Part of a small language model's weights.
Training: a variant of Muon for these matrices, 326M tokens, 4481 steps.
Each number is 500 + 40 x the weight over the matrix's rms, rounded and kept within 0 to 999. Layers, rows and columns count from 0. Numbers have three digits each.

# layer 8 MLP down (transposed), 768x256, rms 0.0653, rows 217-323, columns 192-255
461511471531525497491430475530497443418450468482567487460531502497490437470497583517451494511439456588516574561605491495494523489469490511526474474488581470533495420479490532483464504496550480
554547529485520535456526521447554458505523496503531516430453509499482543469452461559572549505568516472476564494481534490512472492507487464505550517518474484578562521471548482475544506486493483
472535471545475492474481628431488494480467434528540503486481515540513471503539517430510424501491528551505566526541502486542486491471517459428452455518515552477453492439487504550463474575527515
477474505502526484444452500536482553517474515534528508457497421591468455487531439488583480471479514525552507586530510593458581494559468530525528496473483488477533528514485404507531536515459573
475429450496540523498431495461461501454610546551547496470440496534531529523450481516548475514501519494543498525460516467503478542432454492437494520582488506525525563503516555530478446453493578
435526447491443516461461421493501485498485446479538557435502489478463467476522547438429523572443444442505517471474472468497517493409532507490531529531529483507504512521523464412493482517458496
549521507450456477485515479553499571511520492580482427566520515456481426493530503497433497460496517407466561479430564488515420523475515493519544517476483510509471525521421483441506516534454501
433445535581598555452403520435494522435495506526533415542525518474527423560525483490588560526502499529469513524518549513463535457590507451590494544511472431490467526528478512498496538610526522
507506500506497511429454471562524491555478496510516484383529439477568506539528507470489498494544469504512435497560504542507538451466492457488530578515567485437509527539522413528428505467463516
560479504457558470461528475439525534415492454481580503516523471440559433564559526498497508516473474534453558531479458532523537513511534446474412514503497500512480550473532450467591468455474514
503488534562402501476521528471416530481508469554584536524485565460587557505531483501511482497488468485557520477507475464514550451536515493534539433447465565488483513508582506426488450470546508
477466553550545453436456513513473621541482531548473493524550470480492423479454525488587542470558529488454494545457489544516565480576561519541505504454483486528535508371558577465555478490434505
550483507502517581555498436517487512530479436481580545533469530417469461452507584457483471457491517582522533471494441520488481535498524434500482499477508481501563444480507528472553473496487383
538423425567545567542538551549474506524482538534451514483472557479481529534458525496512513521528530487471521522505518514537481494546559516549472474509434463531491535528440554526522476560480504
508511520516469489508484536486470537458439455468537552459555555452507523479543508478542439498521523476459511471431469471487470479497435586535497579485465472551503484476557417521498470522471458
525459505528488568532473448456473560470455479533612407463532534427561505519487540534542537441493553551462466478495501446462579478521507470502522482442473489460501490508509527605485464498551523
560474501530487514553559513510449581513495461424470501515518454518461525605589503483444562553463514536457487486407490487465477480515496513444485483493484496490514416512540503525475526418522496
491445514591477546509495495494502505511474507587519455485492531495505576461488479481483445442489506489465413524532554499489489462537441429531446439492483516508525499556469479481471501609506522
455573447451496498519581440421438505495424450444491487509454531540417493483479550412443466485488473491441511524566463466455492510536422467486447503490531461455462545510514519515472460527485461
467487463480537482555491509511515512493479469504445598531476466549537497528484513528465553526512532491427550497442530500479468497507455530549497457484538559457439537487459507581573488423468543
498471517540496541520438476451498560475552508482516507475505474462509497513515438569516481474482460490550456469527484470485534546506407510514473476525498504580530485530473529453554440566502547
489526486487490466479446459441475501503455502541474440467519565525514517492527489506486512542543490466473487551524485461558513536519427578458550509573506450466496529598589532448407498535561464
558545482531483459468566408479559507552465510511486473482531467400479539428528561507542460466549493471481551494518512501517537520564469562513460502554432415526470490470463509505475581507509461
487528487502498519522472438492421518509472473505487482524532575526486444542493474458503452509489554516528568488507471586417492440571500505491432457532514521486494496500491485532525487500568533
483469504520440560479512589464471513495456586423451567483498481605542497540500494499514498575500528452526533487509535535512522472524472414546473457517502554556429512470441484496477533483576550
507487404473498500509482551452546520537500479432520488513509503521498548531508546515540454598532441450552527470531570518452513426509536439505528508507515503545461475407521505520440468522532497
550499535499496449516392540573439433575478480524519490463586578564442498482522547445509511458496517520500494522463509591550496481519425529486513506457531499482473571548463442486462429528504540
465569471551424481525581452461458468487452586491507449452447477474523480538530495512485578479458523565592464493592497551528442449509501513556549541509507576504502482531489527519565485524506452
534511576537528511500473511504501496565516537490464527431476531512529479495495535510578511458503485468473473523441537502538473511511464477565490526561425525503536461431527486475479492517461480
502484458524528501528490495483436545488507467521541530527545520474533496536513536459566475518404477593507407451500471451497512463397490428518522508502451476473563459521516527443495414466505521
529447497520476479469498579540540410578479509503448574485503511499444456497496412557473534505599546505507503520485541517499532525451502498456397511508512549479414526454515519514502504505393541
478549514495499461525516530537450459526468450473561495454554516539511583533490550522489489457542433440408533528475547565496478568513517452540528524546506538432389529482496524500485478488548578
447450508510481430457445503524495459515507535539536498480516434539597487534459574447585517504511538524510483390534513489424456562505512522476434531524552491557557449498484444461516476494541521
506494608568608481472516504515532513506475489520460490429497447573459490431507435441489537498560509464522515528535509450432440504542491505551509538504501475525487469483526415511534518583460567
443496524484418512555563445569546480512486502533456548560560404495525503500553509494460491519510512468452540522498549419495507467468519496510442522515513488560507387506500427476519499558501510
548497479524490539510469495493472478558488501524473490481503583501511512466521484495481491513528527544541441490436577498468552541541500455501452536452461452481501511463523487471476507522471542
583551501449438506517467421476531507555510515514516463507440477481498492531494503476477539481492533502470498482490561499547470516517463554455519530496500506457477510439538563535499543447544483
475515503486460419494474573469523410533537524453533454539434531396482452478431479523475526524542402515457580553592462482517496438545507517578519491456508492505463528495513469552526593548478427
549533501523445500521569549490465493488413571432560504519502476458449424471425484482558385544511510441479496486555490505500496552463514524477451514539484489490527519535446458519507418458418480
546496462592518464551471432499495530571488521449511517480509401398498513464483492606446506550518489462505655505513540509502538533516456499496489459578470460508474481570543478497453459555516538
530484530526511455494525472540468532467489484446539463551553574512518484449479448510473449460439514545517549489423526541469555513503584435424477456534476517529447494457562486502486513477493523
472534443467599481497494493543558602488515562528515437538549513497465477532448515508535470502532502549496483539498524479465551501434533450507485462496464531525531464569472477550506522502485531
508496575503548486514477499483432485562503489509479396496523519449559484459465529541524467482430497482475521489503520552456540440451530510515514525524460526496522484510477511429505476477474414
563524470512542565482449510545515482478470404440479517530526491503503485531577465477466493436480553479524532543540588501548595512513479484586542544551438493528543457526521520437527493522522464
550462575510543524537500559528503518508536494598570492527517453578413518500538433520543464508520483492482529421465494453460516492469498474533453522533524396511538471509485486515452500504469491
487473502540571463524488503477480521521532540582414477484480482516527486563539448516519459542529512534467498473493500496486568518565501508418510538565582532508535504452558478498517441505459525
531484551521487518460488501559468517507497485530466509522506524523572465475481506501470534448509513467471499432502487526463470567483492521441487444441542459513499531500483433435484563520518473
511495478452482423543525441450557554485515487569563449515510573498540497451490519572449525471495488493516480440445448531563481447551484443515484516478522539528443494539512513535458438494552505
494508550420477537569435535527497553537496532494485474465459482554495488489455470486500535587485522504484478538498432492487454540411505531512535529510465527452475428500457448450522495500562553
483464510529484416509529518542518523540553522506486474496457480511513520534517522519469512485501551521491554496512509525483480556470468491515547510476528471500485551526481505477444481479433537
555488497439361506527528478555513441465464407525495595411500446525484450438536468435531537496439542554424518503525539553472590477529472508481572467501507516481472502479445498449460463489510504
469560517564410465494503472440495454515601504528463587567475502473497445522554470469528500423512538504562554509563498541464540524489535505509527469555500549564549497532553447553487463511434442
500541440516463534444539560543578502467499480577531488499439520509507435489473536532564604491500455463511498503549482467491488513498496506514560522511495479523497513496562511520420457523457519
431467509432449511476527527535570553491487532534534533551565575518526494414555474445484473582432539456522482509482436553515473452528431455515458520455498566489596491478517556454586571463407512
522495509550517484561499526543532556484505464480506485479532490571535464487496496483538550438550540471445450551385498463546487509430458478522523526524497502503482494507520455528455532526496598
456552470448548476530497527484536485537490473530443518495465544501518476458520548447471453541523487539445406481525504521472510476536560542495456455459568547496494570549511486524571455564504402
569501479466557500553518460525418466503469495533513493514483470545477459541474542535435549390567512537495538543543493599505477471544484490497485514521456491486536481465444528435414485482443497
455553514420516560447461489499525455491470473518563516472515502496524527539540510543460417504451455498434476507473524542478455496558499479466520471484518495460419499439507494500416475500495467
478478462552526539489456508516482502428506533435481406537571502571487493451491488475495551510587501473489473465468504535439505471501500481442508498493509508509450527533499515515490540458495464
476537540469507465477496523406507459463470521415495534506548494522510491446494552559504446508469426523495516466493524503531499480546519495440489467450509490500529548549546534561469474428520480
483541488500480521528448490520494502516529483446491423466552480521538543484499468422559482417512530513455484566502509492511524542489508524523432492543556567469571487463539489488517515542542482
506551510471529491460525546445593467530530524451466421477461507472534505546492473526498493564482510491576451440542515482387495553494508502554543548510517509517535527525554517507543505459486469
546449467463557522510463557471488449454503522499463412501456542560542519491550469502481519562491528494551493563485472479462563576492468479573503507555471516562540466509516491521541422424465513
468515472505546510471525511462509489404480499528469508522573518456455414501486537483535446457520517489522502576485563522519464527507541538465491521502527484431565440477484495511530474517498493
547516498463514485499459437531549521522504476471446507521457519531604510523488499490526478519482534473466456467500518551437500426520578506451524480419473528484498459487528525478498554523460492
463532598460488502550513581418541510537517474475445458484467485552543473523504498450595480491537522566500549586492509460509488639469514446535539473520526529506430493532609535491499541559530499
511523520500497510478586523487569521539439477523481482422419440489519484564470449590525560526576470499504450557517467477437510496432494523503446453482545506495460516499501500574531540558505507
497478542487570482502511537498515476525447517518527495430499418530516451471578576487494527491570495420499470520464540458533443474484520544481448550476511499491479513549525578486516589536509420
475533486490518434470480546477485500587445513487506477467454552472512531490476504496544436482541507489510500531403499478517441489548507460464540513481435539458533473509471539459523448523525508
489467580480468428468435537489492531454489547522380450445481493520508553512486530593455494561598467460533553519563549479526552502502466444532533538435492544479539468570488496450517505485443471
505601477483569482532535458472533531495509418526611441491478458538544490451541496539494455452428413493436506550525495593422493517517469442480490423558564462506466536531529560552503467547553443
479468523519538474425453460516506504513526481502521546565483543469508497574622559469477512481555419498547529525519508549556547560467571554469515480428503440474516456478528492427489527435514506
502567550477449516487439535482494435548506515474538516498488458455533478487463454493473504499502486451554480525508423521429415499496527474534562546470477454465430568487389484519496546455488505
513490520543465440540504472468446556493522531494580559437480436518444455517401461480480532473491532601478471528510548464471455483486465508500529513523484493517538467500433433439458464544482402
501511542508541514411442522522471540457476462550484431526516483484500509527476477538503520488475479544437488466560489492526451498513528523446507530518545525523449472514534513524461492486498501
519532527497453536439489397516506550551508571460438493587494515535498451486440540472496479517528525467521514486497562554509540476429455485546484426490493509498595482511511506553547532537485503
521557550505414483497481480512529468444415450515519487476457428511463479522440561469577510491493506485520524557471490469492424486545522431495474470564424463531517542451480478391492420539473488
485489462510479464528501542491531502525474479559539445478507521469486504508546510470429483536445490454524508452492513471489436485462521438545558528572514471484465538448537491476523494556496546
490516480505510511501554500524493466494488584485539469422464491514532481467503525512434470536494454470466542535478510576489518524485503506424528585581470447455390462433506530523548579478533509
498521503443548576508544545447443579462530497536545518580466537457473531490494395525515546576493503636524478450479475499511494511521474566478515530551449489530490547446478582502535469445487459
478466426561467595453509495546546469539527428585455451496572535508479436467499506429554481476530600442507510438543462522475561536530541490460518434504475544508509455507472524515489463510484534
471482474488475506492544508450447535526536478544495455503477446599473506485509449497456534563521508498587491482437504419529500517417438539561503467506487515504474533446521508519412490540542481
537596467500462526499524501465469472536520496435522562495504487557599462517571520507495470489474584439535488479447504540496540496551431534475519545513497552479520517464492503462529464493426446
463451451532503496517480535551484500493567500506527496494429489491471514565480474570511458454469473484517494521455465465497531487462511460395454517509492511487521517511477513498478543468555458
499507472385466478518522542504498494499496524445524499510537538510537497518518540486495475525506510519574531486500510526446474465532555487438494519534460538454497431478526498442496496509503426
443536476495527518527532530506486416522534486493519485470558543495493460543547571492440577560565441565472547448528459529521579464541516466459473455564462460501532480451449511474470561471483483
572532573493481555507448529536436496460547519469520531569506504503556519497479510548593470519493510511486527521480470582490499517560477503439507517458483448415460511569468396502572515580525486
510543572554487440549478441436444532543499518466464438499505471499484487533511466527474455435439478444492449520432486551514456548486525441481430458504549484408534460548407440527479496493550510
570544475504549560524485490476518444530558523494526478607463546510567493495529549545452545547539468497500563610554496514489447454465490553472498519508500417545457552579476535505525583534481503
466455493549470502530526453485560450483494453520523506465508425502448538488525454515463475546524543515506586483537529497523539509460490521524472440485476519503520561453520414438527510506501485
538494519499461489485453508532447519536509460461434499576491569401482509528501427482510556526516542504422523452488555509483461535448588504499494523500524490495522444482522500537503484474508472
521528547525554538548515541506519533570556555516555426518503540472523502561516499499485523535491420560488438562492448481505500513532446510429440513487521553482511567509487491584524476536496454
443475533482566509507507505446461512476508490452497489457445429464496497430470506523512435538497469511532590431461580483467508489491480477505469505509510449510482461499542508545555485502430589
523519546542486526461539519455446538528518515474470454472507510507510628519456538481567480505513544493501461493520482463441526524549542492521434570492460473482443524476515413494486518457489476
421603454492558483487502561460427502459518418496464554524501494439498466515492474451553440376510467494513511544568427510497546448530540506496460502432456544483453508470489493514456498568466497
521513467506441453436493471550481503492529515523500480516483531531450435481469420522497496506562492522397493507469552506473398515443479564460518478510501424532480524531550489538538459503432455
432522453468546456529494501545482540497491414516473515470453515445457451527478502422572498543533525561492556445545483506459477467515489495492493458580480575476475543529457536478505447485519467
492547478448555535502510526548472455492581548492584483450516490520531486573593483536493455427472436484476475512540506557568514560556461442504540433513519443465501521468478509455505470476529496
532553436516477412574523550508474511497530524523484493485499449481461481518499494525532558525447476539477457465487471493519593471554516535534523570496453470509531554464519492555568565488521472
529506464535487540490545489507499550513467479455516416447462505556421494515491479460431555503490506484482540515517552491452449486502508468510532515545514481534457528501511475461482519501488490
481526489442509421481528415488403483531581487533482447550526491529507528507538520513482428491492458539498530520527484515602514492568456468496508463542498545495532476456511497524504495522401466
526548608495504502509592525434483512530519495460545456553452507477526490515467510498461559518468486607528514479470596443468471516502534565558543576548489513607490510525502524509554521499500482
529522465515507573506463444512410440509458497456514488538534453537445478569482493504477486500524467474531521447400439489449506486454475564498507529518489544536528522514521534526505456444398501
548456486517479485482455469556418519611413520529492494503537516519493547463535569508453446543447464620532489525376518497479498563471468435473456507524490520454526526480475480540522474527573463
455468498441496521441481472420453536445512471506490554517537509491429515498544483508501457583575547544509493462533558513552485566476491549519465510480448532492477543559519607434536550477413461
445473499547468540483484521476490467520456481469576476519499470459482440448461532572499437519489557537494553517532534450483489519519434411585443515481522505498435475472458417498443501507499468
556491476574558449465474455523472543556561495511433448482487482555515471531463463571580529521462419480451554555420448571498568481489546476528502533551541490529456499480449492583572499533489458
# layer 8 MLP up, 768x256, rms 0.13, rows 218-324, columns 192-255
520531478487420506431459526482572540475441428519462536476565545492501516564570498532503555481559500500495481570477494487485496487505521458509490519500465445482495500471420467553542492440472504
492486498476523495447531477544494512570502506560533429510486375575486471442445539511486483488515578393493477596443502476512483485504519595529612483536433479469522469452500565550547483523505539
613473539530478427559469521477506504477546500576500509535449480438539485490506556494493555521496512442554471503466477542596488508461437500454496600481547528525484530494459491498509521496499526
415529522497524550466535519562535576548508547493512567498526466513516537514512438469488517451521472416502477525528507520394466536493517483532478427467526534475519528464537489506554549494449476
532558569499487459445468489567474543422457532568481502430516478507474481486522483495469493450561450507491542501522542494485467506466545450490573480514539606529517529463585572473461465444576540
529441440478508554520455475484523464458536483579518504482499528482559535513463559430509445488526554458466500515471467563516505532548513466513534491473528546533430520533504444433467549485473478
479530530567582530531496462460537493421510443476453485432456444566533489558455492562521406398517537474558476564516489569529421474497503582482486505489497495473554500517459464507489500477537577
497448520580522499528611493540458448461506535497449527445500523595458492489465493484511542468483534436434542532437451479484528511462549495547530573501485489509497512590550499526454553478484462
444435455468558521497503512486413549582517375537490487432513455482457527481470560496467501484534529555501480527474532496461454443501552541491542431543442468519515546466495432471448453545504488
525496509516522479514527528492462442473553462510443563527473559523427488502518514431488479483455532509551484587496503445524516443500540446459530518520497478509448520483480525486485545516508485
433440460604454542492473473511594438570480486526512534471518475491500506487568438400493540501511533485487559506534482524491509528482532489487437559501473461437515440423539480512558479451538468
541522451547531455544563516497460544565539508557489506475484529549562489458409474504474469522520471542539520523465548445459449455486561513516449517489494503507458524391549464502545538477440455
425573481538478482493474465472496519473480457497462508517527487449537547560529482499509533539481451466474532477553502481466479492553447570475573551548533509572543523519561453454534474525548525
565409450519527440538479497494412518562525531542512524519525511532579473469487510496528498485491491521496457490528503409540564470415509506521521536449487517492463533482510459554437529562473459
465500525466453523560513494470520519423534524519561434488516554528530476448516467491577551510485509500501501467464439548474525451476461459458467536487456457438460429518510505533460451479536462
558450515553477484532524570537526476575490496531477541502518524499542537479515464468501568444486525493553550531519519496510500471459473492526468542495532500502575463576532546428498490489464486
543517546526445455562547571518477509483434548594430471501455479436560476479432482525421455496498454488406497494463478556546478484503518442539438563433490446434460432500469436413486523535451496
588481466515549499493507510556526523489514496499534445506520517557446525522498460501521555467506488531469531476567480529536487506493473534456536492541479515541577473456532520505462555505568416
470485506495509479555583467499568573511466464513525493526484498499468532554510531509422578491434578516545457502495497453524576537489435414477447475540501472478541508434482505546419548462526499
429565520498544423468506534577509559506494500492498480463495535532490558491471493451487512596501472551490504500503505574521471495498446520475517521498528549469511520511493487510476508486524557
465535470493490530469543479513452483505475487486476515547588548533439466469464530442458530513507487518505470491393549466510525574434555524456501440502495540564529560494484490521459540532498444
513457524477512453507455497518514452531552513440498540471441383492569453477517470480451521501450484464644485524509521508519500543437414478564520538516461589489545504505589470498445467429539482
459518487529503547439514438555492516475491484512469455485507514400531483467474503495490532535445493542477534468518486476524451492516514477505616538545452494478573490460518533498513473528500569
549488524539539563532494490476578511452476475457502422533565576456522434474425499426447572504542507488455557528480495467495554493590507481452503512486522521524449492490567521487539532562501479
398537473467468558506541526497468565488539455427422448480519573487490449506464475500541470501540453487534483501544589559521555476589496547488556487512532522545538418516524482497501479527510493
500485520462502570459517503488472499485455422510514450493502557507519521477443553556500559495481475438546476517492452508465492454465437550558535441522507498459552452472558434557534543526529519
468457511511518584480547494466473516531468546482500526381471497500495563464525422507519504481567492446546475430514427486495479479449512497484547518538567446437512455555546478516513532455497514
503528499555445492519528506540589477518478516458511530469490502465509510448459540482480495454478461480436452526512501490507506492455547496585509502523510447514494507486472534462504517506508568
529503449492506512506571486505525465549546550445455533507481470530455485480485480533449471436539534517521500531504531517523497539492482530419467465516537535535491555443423483497502531521518547
524519536484527561501498521513468455493519447505481468564495510518452529483476520530531527462515537490458489492486493500589583481491523485560513493453507431528514483485503429476509503542484499
566489528454505521498531490498469471488553428518488499473490472481526467456441473484509456483524548427543502507514543472522504477522469468564487527519513574443517531512535511500454538454483552
537552429465580505483407485620527488465505426419566413574408499520482493476521496501505477556477469493525473514493446509506472445517404512515546513562588511495501441457527468505482484430548492
451534536495501510479526580506536461455559572522536486508538487509483433531487539515490419570408539466530569537515527465503502484477482453518490470469521439542469458568467483520463453469514379
542507537440532537485449506563508488543491505497488416444551555467483499505459463502494502531559467509517554488453511525459523487524508491590481457492479512581486520413542530469581472443530521
516511522494481464500463491545464497483440484560526539459505437533500469553465576468500447465489528556539579509472522541554451527523594455477501535524476558438497536547440497384531535486427574
495548484465576540498469467566537471550504512541529448537600486448444517496464472495497458530485486535465442455512401551524539521528495525594505591538561480486483485456577530526445479490506456
552516507455482515514537505457500437470552486484499549477515498533444469479468500481477476544473531499454495501549522513551505547442494376498452537501478468463485532484490521557474464518480495
477470501443403500573470472541495505539542494534454452537501537591493502470474489501478533448531447566622476491435571487571406477488482497439456553520492482477533533422495499523550465432460550
495501513555541570542486486440554537434470526525451451460462473507460504488532458491494475504551544463484524491514470477491513462537484451552427503440505510457553412544503496450572490515501504
594503497520486559446523474501571497465491603493470507531434496436543432479512484484473501504504503453513512535556539530526563486539542475473463501457479557505511450529432456487493469468486463
451511498489476537496507448560525484588513465478512517491473524455531405488571569486451497486480473481493514506504512565464541521465483520491560521513538487478539429463509513529555487470476519
517498404465522554525530536596449526539520504534473424438536523495506557483528499436514478479477472481479473438439554495507496480486494516438485512469543493509501491501502458533434458551529489
495429437490553490475519493474457522522435551515456455468503461451473504467519509486519527496497441471560440471486519484470526496495419501534467481457494494416497479490508453551522465468483423
513466477532515422446537470505508498490480497484607508430461488561533388551475488489514521480526486509443499480530542521527464558540478541403528552381458516455542495457435505509578502483504447
559497496496555460521527543485511464476557578511498472561521509510495477467548487572490548515575494484506518445526481482453419538514481501453514542430537480513513503444537519523568500465490530
572446443543478521514518545556502559468542510522508607529512517514542479482525448491541488535498495510543479523519532549476489506508555505499531482539452537502500432480465493541502450497490452
479472558557502538461563525505515456483440521446531509531521448546463480526519454503490497503576459472499517525552439429553413462478443491528462519496487476561502584518521466453500499577485472
526503472517401563518424432542535510434569498505464500509535536487517559495478447511545461516505486456549516470508573454500611433523531513544442523492510504493500453463467495562522549505531467
549528517492523463502514509550516498520475492498508494453409514473495547497520496479424516566508535439524543484518495487481482525419482425567554532477484444490459465578454432468491473516444512
459487513504497499539461562532495593595488439515544510558515417470539450541383496458475516575589580385550505476485503530596439508492509514496489525460496527509498550534480510492489482517543450
533490452509534444537579498497501422521523446558531503477505480503502502481449525472477546432542540427595470554519465551474464459464504479529493555534590540451476495481548516542526525540425480
484499484464563454505510545442447576512445513498553504509446543478426469506522535499500494349483466447499401460563549470523472484470473543505465481483509532495615481506472578481519572430555485
518465494482535514513573589553553530501504508478488496524564561487544525505479517441505518536561472419581531529490485538571500531499534447456509515463528518528443388482464494496505475474509497
476520511543443507521455559524536532569483550492550540519508465473501472563595529533530480430499482481498463503544438530495543537545512530511401487557535536498498468482565574467492579499485498
564473478499515500465538458478504522488520540550424503508433484497540473530508567601477455558471574415557546517468511508517547494502502531507515460448587563437557502551549487559544483400475474
562532435504534483510495550484459456522496461470550478582479437508465498519503446487457504432526471493548472498431525488496472477507524439519506485488540541535517449425448519474535420482447532
531514463503469441547502465504514494502439485501503575451500507491485507449441475451510500539459478501544491522443466501519494447522450479459444523467514477550503480499504466435484513559433464
575529486505513470511522498528484515529472561442501525480424445501454476474599477503522479495448487500496458479436520488487520523453546495536554463536510520455434539561445567544529528536527472
514491472489486516496511505501559505493566522499539531546452485478542532496516468494506537477470538498560526498557479479524456451563525464497530536432530480442452505530441499401529497508446460
474513486503556501507544532477524559522530561461499565482554502455502456526535527491560477472437463471565519458547509430440495520566524531498493546464467471490452488506527479527516503534506498
503500486478548530469515516537478522486428504552502456576492472487488545425435518460511554472534557445486502550454429493468457513542435462537424512465511516521493490461514521514492500489535451
482536522487480538477497462481534552479543478514468499469493513445526427541446497524479499519484429470583584455444514485475443500465528458528441485534544576531531494551448472552530517501505492
598491518530483499588470481461535453534492547582535459524481440510476489494508500534533586456473418492457460477552496495553486458511454455456528567540457513503479519523518447468440448573500547
456489472483547496543556401543518501548558488521489526455443521483535489482477483436488450537645516498516511409477475451454541503517483460523438499563539497489459526454502455440452523466468521
541534482558569494464530523499533404569419487516530491494566511511457558493453468484521503441542501459497447506449551500569474532546499534538465509508514491492492554521484476499488492494480433
502430499547533520506632513448434506508493469477432548552443552459420454456468483538497430594486447491568530427530468490548453537451553493525451459533528483497494482448534513502508523492519459
510514524461523498487503420489493551463478535530492577486517516508523477479486506546418503446491532498472570479479564537552512532462521489479462476501543465532438488453530461511562524539517532
472414525523418504491488518512518447431434554548504513541473504450380571543465505540492521481477518507521507552469486527447462470508507516492447532563493468594484454489576488519529518528503492
536525515543505520464476439509560550433480469540479474441509500581484470555432560468499431602533396595539513531534478497483550565491525481564544520452579532536584456452545408493489539474438485
566529505532499463531520523576551475530547412514519464515518440584503530557505427561443469462490507496482422468470518521461484498419494509507485463506495485481485509468529418465569473489491478
493559534490507487482505542506519497570509471467516477528508527535472492528501461532514501501572439515591521554470487463572558499534537505581528456523503517487497506450487506447446582467478506
513436495428477475487514547540548423516553503468475598529530508566504480522557513525501409501495478490466532469507533457468466527490503466509459492513485490453476539478477423511472522516498504
517511485500532490531514537390435500510403488466486534500520515474512499496538470601449553506511588479466449461525560487467453566503493527529526595495435572508556500454437455418447480495540480
438505500480524509455490547519554530545506502550451530521539479433521506535472479559474524547492487540534440519415516486514548507471516534487505597491408462526591466522524449463475530542509512
521488435482480476508475452467462455495520519531442534460521522492519515513502486470479515507504533541530427528519584515458475551499548526474528583433456443484481485544441501493510455527501583
549488542575474554548467427469521535480481526546595495434579459488451446496408504491457488470488492485509451573429540498502543454509504498497451480502483446489530484420518562534496549582529531
461545459490499570526456511525438509532540592496494575462473500497496503503536462559443508498527485514472468494498520499483503515507587557479443538489596443504478520490460502518506444489571502
523556546508452463543562539501500565507475534531500445490523490479438517446520619514473512509533505444561525484516463465558502560542480551498580469487564569461449518493440545532552512457478486
513537522515448564456484515454471449492449494464461484551484478479585517494481542509499505536440512519505573496508416524497483528532498446489502515548515538477509399486519516542463482538514445
478503387473488464543501441527458437532494491587472538432449464511497488485453555462495561518509459564525520431439551499564549454519539462454461470468472507525497522516482504529487527464442542
495530520517529477546481483474519487495400527530470503525463559480514500487533477483533456450479465493501521501489516510498433513529554512467544480480525440485572504514503535490525485476500463
563545526505508463500522482495480397381431482441493504505544502437460450516518523476445503430511428437504494494427510432563518532527437524512453546550456566548496487532453531522552518477490472
498466560512486486447500451501592461447512521530459454547483539466466446431513414495453474546540566516532505501515554487519501520446399541508542539519501552537508430443480518508526487513499476
534487511514535504473537470491469509530578514489439517519536481522460521487512460486527532515468495525492553499523553522554447488495502476439483553539531435477509492481467489490487543525476478
572554556453514497524554538567531525467563532523498568471502433475494543496540453419558452521509474502500439438453440491439537490514544439476476454539459477558515518411538563526499459431517509
476458541543424449500468510506447501534533487421492494459556486534495481514421493531491452420492562436553579466524507533547541468489579517463443481617474539464521476523460508524547516437535458
477484522504496450501453585416467485538439477505417499541520471523487487505479507429478421490538506551522501481501514564545589529512509456482406499501508515484581488564515552479457492465546431
454548549480492521502478539499515464522454477477535488458480503481447545465461468461527435500533562474544470463472468463473461505566554528507477492509546514569517422450480516433497583478538510
508526518518510549467510476511481536512478476575509524452475431481514499515507529496413433458486454525486482455548560441462503446527572418476438464485499571516523530514523490603485548444453570
575583415525438552581519439501495545493519476563546583529437540604509542514486468516471510501476548472498447498467518529501475444485516507554501457533509526486449512429502488490558499575550491
481534479538563543488511536522547497511456485447492581617518528475498466519536468403506543433487443424431462488498489506566479516541474493523523499459561505505537477484499495514488513501497519
485541448538483487514462562449501453526521461490508564500540559562428514550509494504503542436467522517462543488484468490457485529549503556457539467540444544517491510503508499502510518518537420
488508488473536439459527470593479501529514450468494517485506484392541546506457608519429429530499446461481506412486515511484526576545530473414491549551498486502457549470475457478520483472524454
522477534533490468555428514570564500406569516555443486474496495510442425491516543559487508493494499435486538522582478580508554415476359471479484498493546478454500489497551517485494529523554416
458461446532431477455518566518468525580473551530493539518536472462483494526472439510521533455520496392462498445545549531488518510483488489491498583488410498482535461510529464434455464471535478
572567529444499555486565482502572540489491470536485485520448454473491461457486389448488508509490466455563463592477544511537557523543533534522546482511487469470439503539490510502437543514468566
470469465490499582469499526553475480472552467520417514481519529507547527501580406494533563463500498428528532532544450485473577437513486559500474513450460486459545506462617574517491492475490502
499488507532539493536371476509537515486489486450493452545447455463464488565501457488496537560489448499504564469477496543456527528522527507503467534478548526495490439496506470431598474511475480
464452477489473422542461494467583507492542491492506540483494536421565488464485472420506474564532458527493540490485417553454468542514503480487437563477544472508523547453521465558476476493495480
476527501445398529492585521467529490500520457482510505462584544407557517524533491477447448526557474497501521448444504499550532515480459495537474518482543505487560496521485529527454486592497459
421526504582480519519467465547512481553510512521412521564430490437513477454381532452501498502422533461547497449551447524488518531496493498511532561580503483526473485544558475508519496489523503
548446476522548477455444432502557542538509496466540596511478497551408490485485509538515492471504483481537531532510505571525475466535481454463470437525444465481462517437469523465492516471552447
532521490466540507457418486531551510484544462514477559464548528542581508470543511582584484496515553425517537507538523528461549508448533476533618555494552478562571581474433436478531513453549527
446427499462413527471552435442572456541515425563559452451501533448500521466523398485565577546499508469494519557498581508475520465499558442488484449524498509480519414563531547527441485530505475
502505510511576586454498538558517494468539554460523568513423409461499461515543496507494475568478478484501430524594462505551480520524490529503490511508527524532454475547516480518424478497570535
502420512582463489451551457506537526570452460476556570471551469569549442552592407497578588558505501485465488527484508542556491470489497517520482539508504562548521506500518482477393547538534505
489504504489482551504524441441484413487471499513443481485465523476466547418515487484554369531533563467544455477403563512481495520534490494476539428431511486506505534540449444520401592459505563